Each number is 50 + 10 x the weight over its row's rms, rounded and kept within 0 to 99. Layers, rows and columns count from 0. The size before them is the row's rms in percent of the matrix's.

# layer 2 MLP up, 1024x384, rms 0.0423, rows 938-1010, columns 192-287
110:22 53 29 63 42 45 43 73 55 32 56 67 50 59 70 39 50 62 40 59 55 78 42 67 47 61 36 51 48 56 48 43 42 46 46 47 61 60 55 54 53 42 37 59 41 41 51 60 46 34 36 63 31 66 52 63 67 52 45 35 54 57 56 41 64 26 63 34 50 51 47 58 42 57 58 63 43 39 45 58 48 63 63 28 48 48 56 54 48 43 55 50 65 47 46 53
107:62 40 58 54 26 43 53 48 34 40 46 53 33 60 34 46 36 48 64 59 53 58 60 44 61 45 52 61 54 61 51 48 59 45 51 53 49 56 36 51 56 42 46 54 40 54 56 63 54 45 42 52 57 46 73 51 50 54 34 57 47 47 58 40 41 71 69 52 53 59 47 53 50 55 57 58 46 48 53 48 55 50 45 64 44 62 48 56 60 45 38 39 37 49 39 59
101:43 59 50 41 42 45 56 68 36 51 70 41 57 58 32 58 51 39 41 48 46 57 60 50 15 66 52 70 36 65 68 52 57 76 44 36 45 54 55 42 65 70 41 39 45 54 56 52 31 51 58 50 48 52 47 37 35 43 40 47 33 54 39 64 42 52 36 56 45 51 48 55 52 33 58 63 47 47 54 55 35 43 34 49 53 35 54 54 28 42 47 71 42 37 56 26
098:42 25 59 38 44 49 42 56 48 46 37 58 62 65 42 52 47 49 42 61 40 50 47 53 47 36 52 57 27 44 44 30 47 61 51 41 63 57 48 58 47 49 45 59 68 79 42 67 46 51 47 64 38 59 47 42 46 47 45 51 45 42 63 46 46 38 85 53 41 59 46 50 36 21 39 53 68 66 45 53 54 55 61 45 57 60 41 59 61 73 35 43 53 54 81 57
104:50 48 71 36 40 51 22 46 56 39 34 45 58 56 57 56 55 43 70 42 58 47 39 23 68 59 57 55 49 68 59 67 63 41 39 47 57 42 56 51 28 45 49 47 46 42 33 56 46 37 46 56 57 52 39 74 70 48 46 54 63 37 48 59 33 45 34 42 57 45 53 51 47 51 54 44 50 55 55 49 49 64 46 56 67 48 69 53 54 28 40 51 36 49 39 38
091:48 58 52 58 53 35 37 59 48 22 60 63 39 59 21 50 41 52 61 68 51 68 46 54 55 42 56 52 63 49 68 48 59 51 62 58 51 52 45 53 56 39 66 54 51 59 45 47 44 44 45 66 53 59 52 56 49 42 45 42 46 38 55 61 56 42 58 60 41 61 60 28 46 36 45 50 52 42 53 44 48 50 37 54 54 60 68 52 58 36 52 55 43 67 59 47
091:50 42 49 46 71 46 49 29 56 55 63 36 47 45 47 34 50 49 49 45 48 41 34 67 72 57 65 47 69 40 44 49 43 58 46 52 38 73 44 45 45 49 51 43 57 52 52 50 56 52 31 49 41 52 57 48 38 43 51 38 58 55 37 52 50 45 54 50 49 63 49 50 48 76 44 47 54 60 47 54 46 62 35 61 31 44 52 61 67 46 55 53 35 46 54 51
101:50 58 45 44 46 40 66 32 40 44 33 43 51 52 50 43 69 46 39 68 61 62 40 61 63 52 63 43 27 59 62 44 48 53 50 39 42 44 47 49 57 69 51 40 59 56 31 56 57 67 54 49 57 51 61 50 51 40 62 45 57 57 38 68 49 55 69 42 49 52 45 38 43 62 45 38 55 47 44 30 36 43 48 75 49 32 38 54 46 54 52 44 46 36 46 49
096:51 47 56 42 43 45 49 44 42 67 72 45 49 37 63 63 51 52 53 65 38 54 47 39 40 45 52 43 39 46 42 54 39 51 49 35 48 48 44 49 44 61 52 41 44 43 54 43 57 47 52 48 66 59 49 47 55 58 48 63 22 45 45 52 65 43 53 56 47 48 61 30 45 35 52 52 30 65 65 49 53 51 51 52 73 28 36 51 54 54 49 47 43 53 50 52
104:46 46 44 59 42 40 67 49 56 57 53 56 50 54 53 44 47 51 51 60 61 51 57 51 66 74 36 36 51 44 32 59 52 57 41 55 54 56 62 39 57 48 59 49 48 48 47 47 50 55 54 28 43 48 51 58 56 52 50 52 49 40 63 56 57 59 36 62 49 57 33 49 40 59 49 48 41 51 36 49 54 58 39 49 62 52 46 60 44 43 60 61 47 73 56 47
093:57 43 42 38 44 36 59 54 50 31 42 73 33 53 55 54 57 50 45 63 57 32 36 48 45 39 42 36 28 47 33 47 39 58 71 56 34 33 57 24 71 52 62 51 65 67 57 45 39 50 37 32 52 62 51 48 43 42 52 46 67 43 51 56 54 57 43 40 26 61 59 65 61 47 67 55 48 39 58 38 40 57 55 55 33 51 46 51 42 56 45 59 57 55 53 40
093:47 51 38 54 53 43 45 45 54 63 43 53 44 53 53 41 54 57 41 37 47 74 34 36 48 52 61 58 61 46 49 49 39 48 71 56 42 47 44 50 49 63 36 60 43 42 48 50 46 53 45 56 58 67 55 56 48 39 50 66 64 43 45 55 46 47 39 43 67 53 44 40 47 41 52 59 58 42 50 42 60 42 52 48 53 51 40 54 49 51 43 44 35 71 49 52
101:54 40 57 38 39 30 53 49 48 57 39 41 67 51 32 26 50 42 83 47 45 67 71 54 45 61 44 61 49 39 53 54 56 51 50 57 40 59 47 52 45 52 52 36 51 34 42 57 60 51 49 63 64 83 48 35 45 63 40 47 39 34 48 58 53 72 50 55 36 38 45 43 45 41 39 62 43 54 48 37 46 59 50 47 47 66 51 47 40 62 52 56 41 33 51 55
114:57 59 36 58 36 55 41 51 43 33 34 51 38 59 59 41 45 51 59 41 44 36 63 54 50 40 40 47 40 54 29 55 49 29 45 65 21 35 60 49 61 53 68 57 57 65 65 68 35 60 61 61 44 57 67 46 57 42 42 68 46 51 62 50 53 40 35 46 41 38 55 48 55 54 43 46 46 40 50 57 42 50 46 52 52 61 45 54 61 65 46 45 57 70 54 62
102:58 44 39 61 36 50 44 44 43 49 35 57 64 50 54 57 66 54 49 59 31 35 45 56 60 71 52 56 46 33 59 52 48 49 48 60 53 45 59 54 69 23 56 62 42 41 51 39 50 41 59 72 59 39 56 49 64 67 55 52 59 51 73 46 33 42 45 48 53 45 65 67 67 39 50 55 40 54 35 58 38 36 45 53 64 42 34 58 55 43 61 49 55 58 56 33
092:45 59 15 53 53 46 52 38 45 57 23 57 38 70 53 48 65 42 54 43 57 49 55 57 51 35 37 53 37 52 41 60 40 31 76 56 47 49 63 28 50 53 59 60 54 55 53 54 46 52 55 61 67 47 39 53 41 50 53 58 59 52 52 47 54 50 43 47 56 55 43 46 37 41 59 50 55 56 47 44 55 53 55 42 57 47 56 50 63 65 43 41 23 45 66 56
101:56 44 49 65 63 70 42 36 46 60 45 50 57 48 82 41 44 63 59 43 52 61 50 52 43 46 27 43 47 69 37 56 47 56 72 48 33 41 39 53 72 53 50 48 33 50 52 61 52 63 48 54 29 60 64 52 56 47 34 52 52 48 56 57 40 42 27 45 41 42 57 72 60 46 45 47 61 62 54 58 54 46 59 33 82 34 35 52 43 38 62 57 56 54 49 58
091:41 39 52 36 44 44 63 64 63 35 58 46 46 54 39 67 29 57 47 33 52 45 46 48 57 47 47 53 46 74 61 53 50 46 58 49 50 56 42 56 31 56 53 37 68 67 37 55 47 46 52 37 71 58 33 53 53 38 55 50 53 49 40 55 58 46 45 61 33 51 38 44 33 33 55 55 61 54 60 65 69 50 59 37 35 57 50 52 50 41 43 53 43 49 46 51
092:35 43 46 40 50 35 53 42 61 48 56 38 68 40 56 73 57 53 26 40 39 57 50 29 42 43 57 60 51 61 62 61 53 43 58 33 54 49 42 55 43 59 53 46 31 43 41 31 34 40 41 41 64 46 46 59 57 42 49 45 45 60 46 52 59 39 38 52 52 57 52 55 42 57 54 57 51 61 44 70 47 56 56 39 48 73 66 42 44 27 63 28 58 47 56 24
106:47 60 49 35 49 46 48 64 50 60 38 58 47 45 53 47 57 65 42 52 44 49 53 56 61 47 37 42 46 55 45 57 53 57 40 64 46 40 58 53 50 41 38 69 40 36 63 58 61 52 52 73 28 64 52 48 41 53 26 22 55 58 64 60 39 39 47 46 45 50 50 63 69 37 50 38 49 52 54 51 43 34 71 38 44 52 52 34 46 30 39 51 46 54 37 54
099:48 55 56 49 50 43 47 48 41 70 58 48 38 51 51 42 64 44 39 45 58 29 48 62 56 55 45 43 53 55 38 49 49 58 24 37 59 46 63 42 38 47 38 54 48 56 60 41 80 30 46 53 38 34 52 41 55 55 41 23 68 52 43 54 54 54 60 49 52 59 37 47 53 62 55 45 66 66 56 50 63 57 67 48 35 35 75 47 31 28 57 73 51 51 56 47
114:53 39 26 58 53 52 63 32 53 55 44 60 49 57 60 61 50 45 38 44 64 47 57 43 49 24 40 62 43 52 33 47 57 51 36 44 55 48 44 47 31 43 54 76 52 49 42 59 46 49 48 41 55 51 59 81 52 51 48 66 40 43 61 68 58 42 49 55 53 51 66 45 47 48 50 57 58 53 40 58 39 59 52 46 43 55 49 48 47 49 51 41 45 58 52 21
110:58 50 56 59 54 50 55 42 60 57 61 64 59 52 45 45 53 56 54 46 45 45 64 43 58 61 44 29 55 51 64 56 51 44 48 39 54 49 48 46 54 47 77 49 15 59 51 43 47 34 37 54 56 31 70 50 43 52 38 57 60 51 49 48 47 38 56 51 62 40 27 43 62 55 41 49 47 44 56 69 37 45 45 45 42 46 45 49 64 50 53 61 58 51 72 55
081:71 47 43 50 45 49 43 42 65 61 53 50 59 46 45 43 63 56 47 40 57 64 45 34 49 38 56 34 64 55 52 48 46 76 54 70 46 67 25 62 45 52 53 46 63 48 40 66 57 49 41 39 56 58 87 71 35 35 63 65 44 36 43 47 43 49 51 61 50 55 38 48 51 57 37 41 59 44 46 55 44 57 48 45 62 51 52 38 46 60 16 51 49 62 33 34
105:46 55 51 62 42 46 36 54 48 45 60 49 61 47 48 54 33 59 54 42 30 39 51 44 39 35 46 57 55 67 46 43 43 51 47 39 45 51 37 51 35 46 38 45 53 62 57 54 59 51 49 76 37 54 52 44 36 69 28 69 36 45 68 58 58 43 67 51 63 60 38 67 51 51 47 43 53 51 48 43 35 64 56 53 53 45 54 61 50 43 54 35 48 48 41 65
132:71 51 37 33 54 39 62 47 48 58 36 30 43 62 65 57 43 53 49 44 43 38 48 61 49 41 42 75 54 43 52 60 53 37 29 49 49 32 41 44 56 48 55 50 47 59 50 31 56 37 49 45 61 67 64 34 40 50 57 43 53 42 52 56 33 65 41 46 50 49 51 45 62 33 67 58 59 48 50 40 58 37 36 55 42 32 53 50 62 25 55 52 62 50 63 41
098:36 59 74 49 71 41 53 56 48 43 46 67 42 54 45 59 43 44 48 58 57 53 58 47 38 51 31 43 61 58 51 57 48 59 52 40 43 34 63 53 56 56 58 47 72 32 58 24 47 45 42 42 39 53 48 33 39 58 30 43 69 38 64 63 57 47 61 63 59 57 61 46 48 55 53 55 52 60 52 48 48 47 54 56 57 42 43 51 39 64 58 52 48 66 58 56
101:58 36 64 54 53 47 55 54 50 52 57 41 54 47 57 57 38 56 55 63 44 58 55 59 33 50 45 57 49 60 46 49 47 58 48 49 62 72 59 55 58 65 58 29 61 49 47 33 51 52 46 41 61 50 54 43 50 42 54 48 43 61 59 62 42 63 49 53 52 65 46 42 42 43 54 57 61 27 58 43 43 58 65 56 64 55 50 53 51 46 44 62 33 43 57 48
089:44 52 52 55 42 48 54 34 56 58 41 48 57 41 49 30 41 50 55 30 54 51 54 44 64 59 62 45 31 51 49 43 62 46 77 44 63 40 51 56 54 42 47 42 40 47 66 57 46 45 48 59 58 39 50 52 52 32 54 53 43 43 43 37 43 40 38 46 49 67 47 42 69 70 57 47 54 49 39 41 47 65 51 51 43 34 49 59 56 63 50 53 40 44 55 25
092:45 39 51 37 33 39 48 57 50 53 44 49 74 54 47 53 61 66 50 39 52 41 49 52 40 57 67 50 48 57 46 43 58 68 53 63 44 62 59 58 43 40 44 58 48 58 41 54 44 48 55 60 21 48 43 35 55 71 47 49 46 50 70 54 47 49 34 43 48 45 62 57 53 41 76 47 43 59 56 46 68 56 53 36 24 59 47 44 57 51 35 59 60 35 34 55
097:29 42 63 25 65 36 43 49 49 51 51 53 59 56 59 49 52 53 46 44 56 49 54 55 40 51 48 48 37 43 51 41 48 50 52 54 48 61 58 49 55 41 52 44 41 51 51 58 30 46 36 61 48 54 61 64 45 54 52 13 58 44 58 47 54 68 54 52 43 36 45 44 40 53 57 38 40 51 63 56 74 49 53 33 49 51 55 38 43 43 49 37 38 46 41 27
102:39 47 46 47 30 60 54 48 45 51 39 57 39 55 50 52 32 39 44 59 50 46 50 62 58 57 53 54 40 41 35 38 54 49 47 61 41 45 62 46 57 39 60 57 41 60 68 64 55 38 37 58 41 52 67 46 63 42 47 49 53 60 62 61 55 38 36 61 39 52 64 63 52 53 33 48 43 47 50 54 44 55 64 58 45 42 56 56 56 43 53 51 50 50 27 53
100:58 67 59 42 47 56 53 46 71 58 68 57 53 53 43 58 48 25 56 51 37 39 49 41 58 35 53 64 58 36 42 60 60 51 30 45 50 44 57 50 27 60 55 46 50 35 34 48 45 39 55 46 56 58 39 28 44 52 31 47 66 59 55 39 62 60 39 47 51 44 74 59 63 48 34 42 51 50 47 48 54 37 41 50 60 49 55 39 33 36 40 65 59 62 40 35
097:54 53 54 58 29 22 65 62 43 42 35 51 39 36 54 67 44 48 34 59 41 53 58 41 51 39 55 59 42 43 42 60 41 44 39 47 44 42 65 59 51 66 77 65 49 41 50 61 52 56 54 54 45 57 52 59 47 45 57 58 51 49 53 40 54 53 43 54 51 61 34 53 59 42 42 46 45 54 30 35 33 45 27 55 62 50 64 53 49 48 49 45 42 47 46 39
120:48 56 41 45 50 51 56 47 57 46 40 37 52 59 50 42 59 28 30 49 63 48 44 49 58 46 39 33 59 60 54 33 40 43 48 57 25 51 70 36 55 50 35 56 63 57 50 53 60 52 51 46 49 43 67 59 57 39 42 42 67 58 50 50 47 44 52 55 47 66 60 51 32 48 43 45 51 52 44 70 33 59 32 58 65 45 57 47 40 53 59 28 63 67 54 67
097:39 55 58 48 47 54 52 46 42 44 47 47 64 40 59 55 54 39 49 43 70 50 54 53 42 37 45 74 55 52 50 44 73 44 50 52 47 64 46 57 26 69 46 34 25 69 45 49 62 61 70 61 55 48 53 66 38 38 46 58 33 51 54 56 34 67 45 30 36 54 49 51 66 49 40 51 49 52 43 52 38 62 39 44 58 36 68 49 61 42 69 34 31 32 53 53
109:45 36 56 60 46 57 51 68 54 61 51 55 67 48 60 43 48 52 38 57 38 43 39 54 55 49 54 22 45 59 44 46 52 58 43 46 50 46 50 50 53 38 66 51 60 30 64 41 61 26 55 39 40 46 51 47 51 50 45 54 68 58 57 34 49 48 42 39 61 47 29 59 57 40 50 54 58 36 61 47 39 44 56 48 47 42 35 67 41 73 48 53 43 64 52 48
102:46 37 59 51 35 23 53 40 49 59 38 49 56 46 57 70 54 67 48 61 54 50 67 54 52 55 47 46 52 51 35 45 35 62 45 64 42 52 35 63 58 46 62 47 47 57 55 70 41 50 51 54 51 46 57 47 73 52 48 52 54 46 50 43 64 58 54 60 52 50 45 47 45 50 64 55 52 48 26 54 53 40 62 51 58 65 55 54 60 28 40 51 40 49 50 38
094:42 39 72 50 40 51 58 61 57 34 39 44 33 40 52 67 47 38 57 44 37 78 55 48 52 72 32 38 43 31 48 51 64 48 48 38 54 50 50 49 72 31 61 72 56 32 61 68 53 60 51 48 41 52 58 16 48 48 31 36 50 53 48 65 72 47 56 63 44 55 48 44 53 57 60 58 32 63 57 58 37 50 51 56 53 59 43 35 46 51 38 55 37 51 48 55
108:55 46 66 47 41 42 72 68 65 47 62 60 35 70 59 63 41 59 50 55 50 56 51 58 43 60 59 44 41 49 45 49 45 41 45 40 53 45 49 55 51 42 62 37 56 60 48 56 50 33 53 42 65 49 52 22 50 51 52 62 62 50 40 54 30 51 50 56 54 45 28 49 54 42 58 53 46 46 72 32 49 42 54 62 32 27 61 48 46 54 31 59 37 58 61 44
098:47 31 30 66 65 49 56 45 35 59 60 57 58 79 43 49 24 56 59 41 56 57 58 40 48 39 67 68 46 54 45 46 51 50 55 49 55 33 46 59 63 64 60 45 48 59 49 48 45 49 64 60 54 52 45 53 50 74 55 43 28 51 54 39 68 50 55 39 52 54 79 50 50 56 41 39 50 42 59 50 45 61 36 46 44 57 26 52 47 54 62 54 38 52 47 42
102:43 52 45 46 45 45 59 50 49 58 37 49 43 53 40 45 54 44 46 50 60 49 48 39 42 51 60 37 37 60 46 50 45 47 40 48 25 68 56 78 46 39 53 54 42 54 57 58 45 69 50 46 36 58 68 53 52 39 67 49 48 58 54 60 36 37 62 63 71 62 38 57 65 50 60 45 61 43 64 43 55 27 48 44 29 41 49 42 39 46 39 63 42 45 54 47
090:40 56 46 35 34 39 74 37 63 47 52 33 39 70 53 53 51 27 40 35 43 50 53 55 66 07 42 62 55 49 41 38 60 53 39 33 50 43 58 40 52 49 34 57 53 31 54 53 51 43 56 52 40 58 54 51 40 57 50 43 50 35 47 29 46 58 57 60 40 33 37 53 42 38 39 54 39 49 54 53 42 48 52 62 60 52 55 44 50 44 48 32 52 55 54 50
108:38 53 46 56 43 49 64 58 45 73 52 61 52 45 34 39 51 58 38 31 56 42 47 35 44 50 48 49 58 44 32 56 43 63 53 63 44 29 42 43 57 55 59 28 57 65 56 59 58 37 39 57 44 70 38 30 55 58 60 42 37 49 58 44 38 50 40 44 47 48 46 35 70 53 52 43 64 46 45 59 67 48 59 64 54 49 53 35 46 51 54 51 56 48 54 51
099:44 58 53 59 50 52 42 44 45 47 67 37 45 59 52 43 68 68 32 52 48 44 52 38 45 55 40 46 55 45 43 47 43 39 54 66 38 47 63 49 60 30 42 55 45 61 44 50 55 41 36 54 65 47 36 55 62 51 53 53 54 42 51 53 55 56 54 44 47 49 58 33 55 54 55 42 59 44 51 44 60 38 52 55 72 42 39 60 25 68 66 51 52 71 38 56
094:52 60 35 48 46 54 45 54 65 52 52 51 64 49 71 71 43 48 58 50 61 54 57 43 48 40 42 30 48 45 49 53 64 52 51 46 46 54 53 38 51 46 48 35 32 54 43 55 60 64 43 38 38 58 27 50 40 62 67 45 55 58 56 65 44 65 53 40 34 47 46 53 44 54 42 44 59 52 55 56 59 52 36 26 60 49 57 41 45 56 51 58 22 48 52 41
099:40 50 38 48 36 31 51 58 53 46 53 43 37 39 60 56 59 54 65 31 58 37 38 49 54 64 44 52 37 54 58 77 44 48 40 54 52 49 52 56 33 43 62 45 62 29 64 46 44 61 51 60 49 47 54 51 50 43 49 46 34 52 43 74 59 36 51 64 37 60 60 55 54 41 40 51 52 73 57 41 51 61 48 56 51 25 55 48 51 41 61 65 40 67 52 30
089:54 64 47 54 42 49 36 33 41 60 41 60 37 36 47 31 42 61 64 33 51 59 42 56 52 47 52 55 56 46 45 57 55 35 49 51 49 50 52 63 60 46 49 28 52 39 58 63 46 43 60 47 52 49 57 49 39 59 40 59 40 39 41 41 55 54 55 54 31 70 53 57 59 46 58 47 60 53 34 51 50 53 56 73 63 48 55 76 66 26 35 49 58 56 48 45
094:58 38 38 69 38 36 48 50 83 43 29 35 63 34 57 50 42 52 36 46 51 56 56 39 51 55 54 52 61 44 38 42 37 48 65 57 29 55 50 64 47 68 51 43 54 63 50 51 51 36 59 26 63 31 46 51 40 63 42 63 56 46 57 67 27 46 48 42 45 44 25 61 63 48 49 65 53 37 63 46 45 57 62 55 54 54 52 61 43 49 35 52 55 65 21 56
099:32 62 47 48 39 44 56 50 53 39 42 40 36 47 39 67 61 34 40 62 54 57 54 59 28 33 51 41 59 60 59 57 53 61 60 63 58 55 57 39 64 61 48 56 40 40 60 44 59 47 55 55 42 46 30 35 40 52 44 55 38 45 50 62 57 53 36 53 31 58 47 55 45 47 43 56 72 44 61 49 54 63 46 50 64 42 31 77 56 69 63 43 48 52 63 50
096:49 62 50 67 31 61 47 62 33 43 68 62 50 52 61 37 59 33 48 32 54 55 38 41 34 50 39 60 42 54 64 56 53 54 57 24 43 43 43 55 47 63 53 43 39 49 61 64 45 51 49 63 57 65 58 54 44 56 61 42 41 55 49 31 45 49 53 42 55 56 58 33 47 32 38 44 43 36 53 60 45 56 31 42 54 55 52 69 43 40 52 35 46 45 58 49
101:60 54 66 41 63 43 50 37 56 40 51 50 47 49 47 48 47 43 45 42 55 45 40 57 40 58 43 63 48 45 60 39 38 53 52 65 60 54 41 60 56 38 48 62 57 47 41 28 35 49 44 37 45 53 57 43 55 47 38 38 47 43 63 64 55 43 43 62 72 73 45 71 44 44 41 56 54 53 55 58 36 49 45 60 58 45 60 42 30 61 59 48 38 49 55 59
094:40 40 49 57 48 42 42 57 55 51 55 71 33 43 45 45 41 43 38 57 30 54 63 63 63 47 38 49 52 51 38 49 69 69 45 51 50 60 53 44 33 37 45 60 49 40 54 39 40 41 57 43 55 70 33 35 45 47 59 60 54 43 51 49 45 49 53 56 45 51 40 50 49 37 51 59 55 62 51 50 39 36 72 47 50 60 61 52 40 62 33 52 38 52 62 35
101:25 40 49 58 50 33 51 48 47 54 36 64 53 53 43 60 46 77 45 33 27 54 47 51 50 39 86 60 72 36 52 42 70 51 49 39 43 56 48 52 56 48 49 45 61 62 70 56 45 55 56 48 57 57 53 47 53 44 54 59 54 58 62 54 54 51 49 49 41 48 42 44 59 46 64 52 49 57 60 76 56 44 50 47 61 44 41 53 59 44 47 39 41 52 51 39
102:56 60 52 55 45 54 68 44 45 58 45 57 45 70 36 47 59 59 48 27 46 62 54 47 41 47 39 67 47 58 58 55 47 53 68 51 37 48 45 65 51 33 55 57 48 45 43 56 54 12 57 45 45 54 54 46 68 32 57 54 51 42 56 44 43 51 40 68 53 49 66 47 42 61 55 58 47 56 55 58 47 52 57 57 48 43 55 53 51 50 45 68 51 58 59 53
092:50 50 53 55 34 32 65 42 43 38 57 47 43 51 35 45 33 69 47 56 44 49 45 49 51 49 61 65 44 60 46 42 57 40 50 34 57 38 69 39 38 65 37 50 45 40 57 43 35 59 48 49 51 54 49 39 42 57 53 43 60 50 49 43 33 63 48 48 56 45 52 47 64 46 63 59 49 64 20 56 35 57 52 45 58 66 56 42 56 40 82 44 63 72 66 56
093:37 45 68 42 76 72 40 42 43 54 39 27 46 43 50 39 69 45 42 45 51 49 40 47 59 40 57 45 48 42 44 43 36 45 67 38 39 60 56 49 45 54 56 30 45 77 41 64 54 41 41 46 42 57 43 50 48 32 57 62 46 35 50 39 53 53 51 53 47 56 40 47 42 63 53 52 53 79 48 45 68 43 52 64 55 53 50 39 57 52 44 51 48 52 67 39
099:54 52 45 59 77 69 43 44 47 47 61 47 54 57 69 35 40 54 61 55 38 50 53 55 54 51 46 50 56 54 51 45 64 42 55 46 47 67 46 65 52 50 68 55 83 49 48 56 34 45 62 50 49 43 62 42 50 39 52 46 47 54 47 66 46 50 36 48 48 38 52 39 50 59 39 52 56 50 76 63 50 64 70 40 57 39 38 43 51 71 48 68 43 50 73 43
098:39 45 45 65 41 56 42 43 43 31 53 68 66 47 26 57 68 67 44 44 42 31 53 37 52 44 66 58 52 52 30 48 58 62 57 39 50 37 45 39 58 47 49 33 55 56 67 66 34 72 44 71 46 42 45 48 45 77 49 59 47 59 56 55 58 53 43 45 49 48 54 45 55 44 45 49 48 40 50 45 46 43 62 48 60 35 47 49 52 57 59 42 64 53 35 49
100:43 44 58 57 47 48 46 70 50 46 38 59 58 57 57 65 39 49 48 52 55 66 42 50 67 56 54 51 34 57 42 46 49 66 66 65 37 53 41 60 42 37 53 45 39 39 53 51 41 36 52 45 48 53 41 58 50 58 52 49 55 49 59 45 48 53 53 47 59 38 43 47 53 48 45 63 44 38 39 55 35 53 36 50 62 43 51 54 47 62 55 58 47 45 39 57
107:36 52 41 62 52 38 77 53 46 66 25 59 52 51 50 53 62 52 61 44 54 45 48 60 53 39 54 42 57 54 36 55 67 66 52 45 58 62 64 59 61 57 50 45 65 61 36 63 42 41 47 52 34 49 47 47 50 63 53 41 47 51 40 46 54 64 49 43 62 56 66 52 41 42 43 53 53 54 64 45 45 44 56 36 54 49 45 49 66 54 60 35 51 58 44 54
100:56 53 30 63 40 42 38 34 54 48 45 43 42 55 54 55 49 69 66 39 50 53 46 47 29 40 53 51 69 51 51 61 56 43 43 41 48 50 46 54 47 47 37 35 46 42 48 53 51 64 67 62 60 40 40 61 64 45 38 65 46 43 65 48 52 46 36 47 66 52 61 54 36 47 78 54 37 42 71 58 56 47 37 78 50 48 55 38 73 46 54 57 45 59 38 49
098:60 68 55 40 40 43 51 40 34 43 64 49 47 45 27 46 57 59 36 44 45 44 43 75 62 55 62 48 38 62 48 52 38 44 51 68 62 28 54 53 54 52 49 61 56 49 66 47 37 46 44 45 47 64 43 46 64 57 54 47 53 51 44 32 54 43 61 49 48 37 49 54 55 58 48 37 44 65 38 64 51 25 67 45 41 47 57 52 58 31 52 55 54 54 24 44
095:53 35 49 55 36 54 51 43 57 67 44 42 49 47 67 44 42 49 68 65 65 59 39 53 39 57 53 51 48 43 33 53 49 65 44 52 37 49 57 35 65 54 48 32 50 35 65 58 39 57 55 58 52 60 33 43 42 46 70 61 58 50 52 47 54 46 47 56 33 46 43 70 57 37 60 62 48 45 33 55 52 52 50 50 30 34 55 58 56 70 41 60 33 44 45 59
102:51 56 17 59 62 59 44 36 55 38 29 52 46 57 46 36 45 56 57 64 53 51 38 45 40 65 62 48 49 46 56 43 49 37 71 59 63 29 63 55 42 40 65 55 40 52 60 38 44 51 67 42 49 74 64 38 60 63 68 75 32 49 47 55 28 55 39 53 42 60 33 66 73 41 54 53 39 56 40 41 53 24 53 64 52 51 31 56 44 51 38 66 58 51 51 61
098:35 45 47 50 58 56 58 50 43 32 36 29 53 56 40 61 49 48 35 55 56 47 49 36 56 42 48 67 44 55 37 39 56 63 65 47 48 42 45 54 50 74 44 54 38 55 51 28 54 38 74 47 68 64 20 49 47 49 42 48 51 60 73 49 49 55 50 52 69 43 50 47 46 48 53 69 60 44 45 44 39 45 42 59 39 47 55 44 51 61 51 52 58 34 58 65
099:56 45 48 68 34 42 62 53 63 59 59 72 56 27 52 49 21 41 42 65 50 88 55 58 60 53 30 46 24 57 47 63 71 74 49 34 42 56 57 50 52 38 50 36 51 49 51 61 50 53 47 44 62 67 53 55 52 61 45 40 49 37 50 43 59 61 56 50 52 30 50 70 34 41 47 54 46 53 37 45 48 36 55 41 62 53 49 64 56 46 56 50 34 57 41 45
119:54 66 38 68 63 35 54 59 65 60 40 51 58 56 60 59 44 32 63 39 64 73 48 42 59 43 30 62 36 55 41 53 40 50 43 58 53 62 68 34 35 49 69 54 33 57 45 53 46 32 33 53 46 63 36 68 57 45 41 56 48 68 52 52 39 46 49 28 50 52 63 53 52 54 49 42 52 37 50 51 54 34 41 53 51 55 59 55 50 62 41 30 32 62 54 60
098:60 37 11 57 53 43 43 38 56 53 45 44 47 53 54 38 54 48 44 38 52 51 58 45 42 44 60 66 55 49 41 54 58 41 43 62 63 50 42 48 39 45 25 44 53 70 45 54 59 50 34 42 63 50 54 67 50 68 47 64 42 46 56 42 47 30 52 36 53 62 47 48 52 56 66 63 54 65 42 62 49 51 37 45 46 56 48 55 67 50 35 53 56 57 49 33
104:51 57 47 27 41 32 49 45 41 59 55 68 39 36 41 43 49 56 57 55 58 52 40 67 37 46 73 55 51 59 55 54 49 54 49 50 41 46 43 71 44 52 56 44 49 38 44 51 54 63 54 40 58 51 56 43 65 45 55 69 23 46 33 43 61 40 43 52 35 69 60 38 51 47 38 38 59 54 42 78 47 51 53 51 22 64 59 55 48 45 53 50 51 43 59 55
091:63 51 56 68 57 65 67 41 38 49 54 38 43 40 39 41 38 41 47 73 61 63 44 65 62 48 45 65 48 71 60 62 51 56 31 48 62 43 52 49 44 50 57 50 42 39 50 52 40 34 43 56 55 49 54 30 58 56 39 38 40 44 41 51 40 52 31 61 58 60 62 39 56 35 52 46 43 48 48 44 45 45 48 61 41 47 48 54 45 39 70 49 59 52 41 42
101:53 48 56 58 69 64 55 65 64 58 48 37 60 60 49 49 39 54 63 47 30 60 54 50 45 47 58 39 57 47 62 58 74 64 39 47 65 58 48 57 56 38 29 44 42 43 46 63 60 60 48 43 41 23 47 44 61 50 42 50 37 41 44 29 39 56 22 55 53 45 45 48 48 53 57 36 51 58 60 35 53 56 74 43 44 48 45 34 65 65 46 57 59 58 57 58
098:42 46 67 53 49 36 56 53 54 47 65 60 40 52 28 56 47 74 58 45 48 52 29 47 55 60 38 40 47 47 65 40 50 54 46 49 54 36 65 65 55 76 54 42 39 63 52 37 42 57 56 52 56 45 63 44 55 52 38 55 60 48 54 46 48 47 44 53 51 65 48 43 46 60 59 35 50 33 55 53 52 57 52 63 42 51 32 61 57 52 52 56 35 56 40 37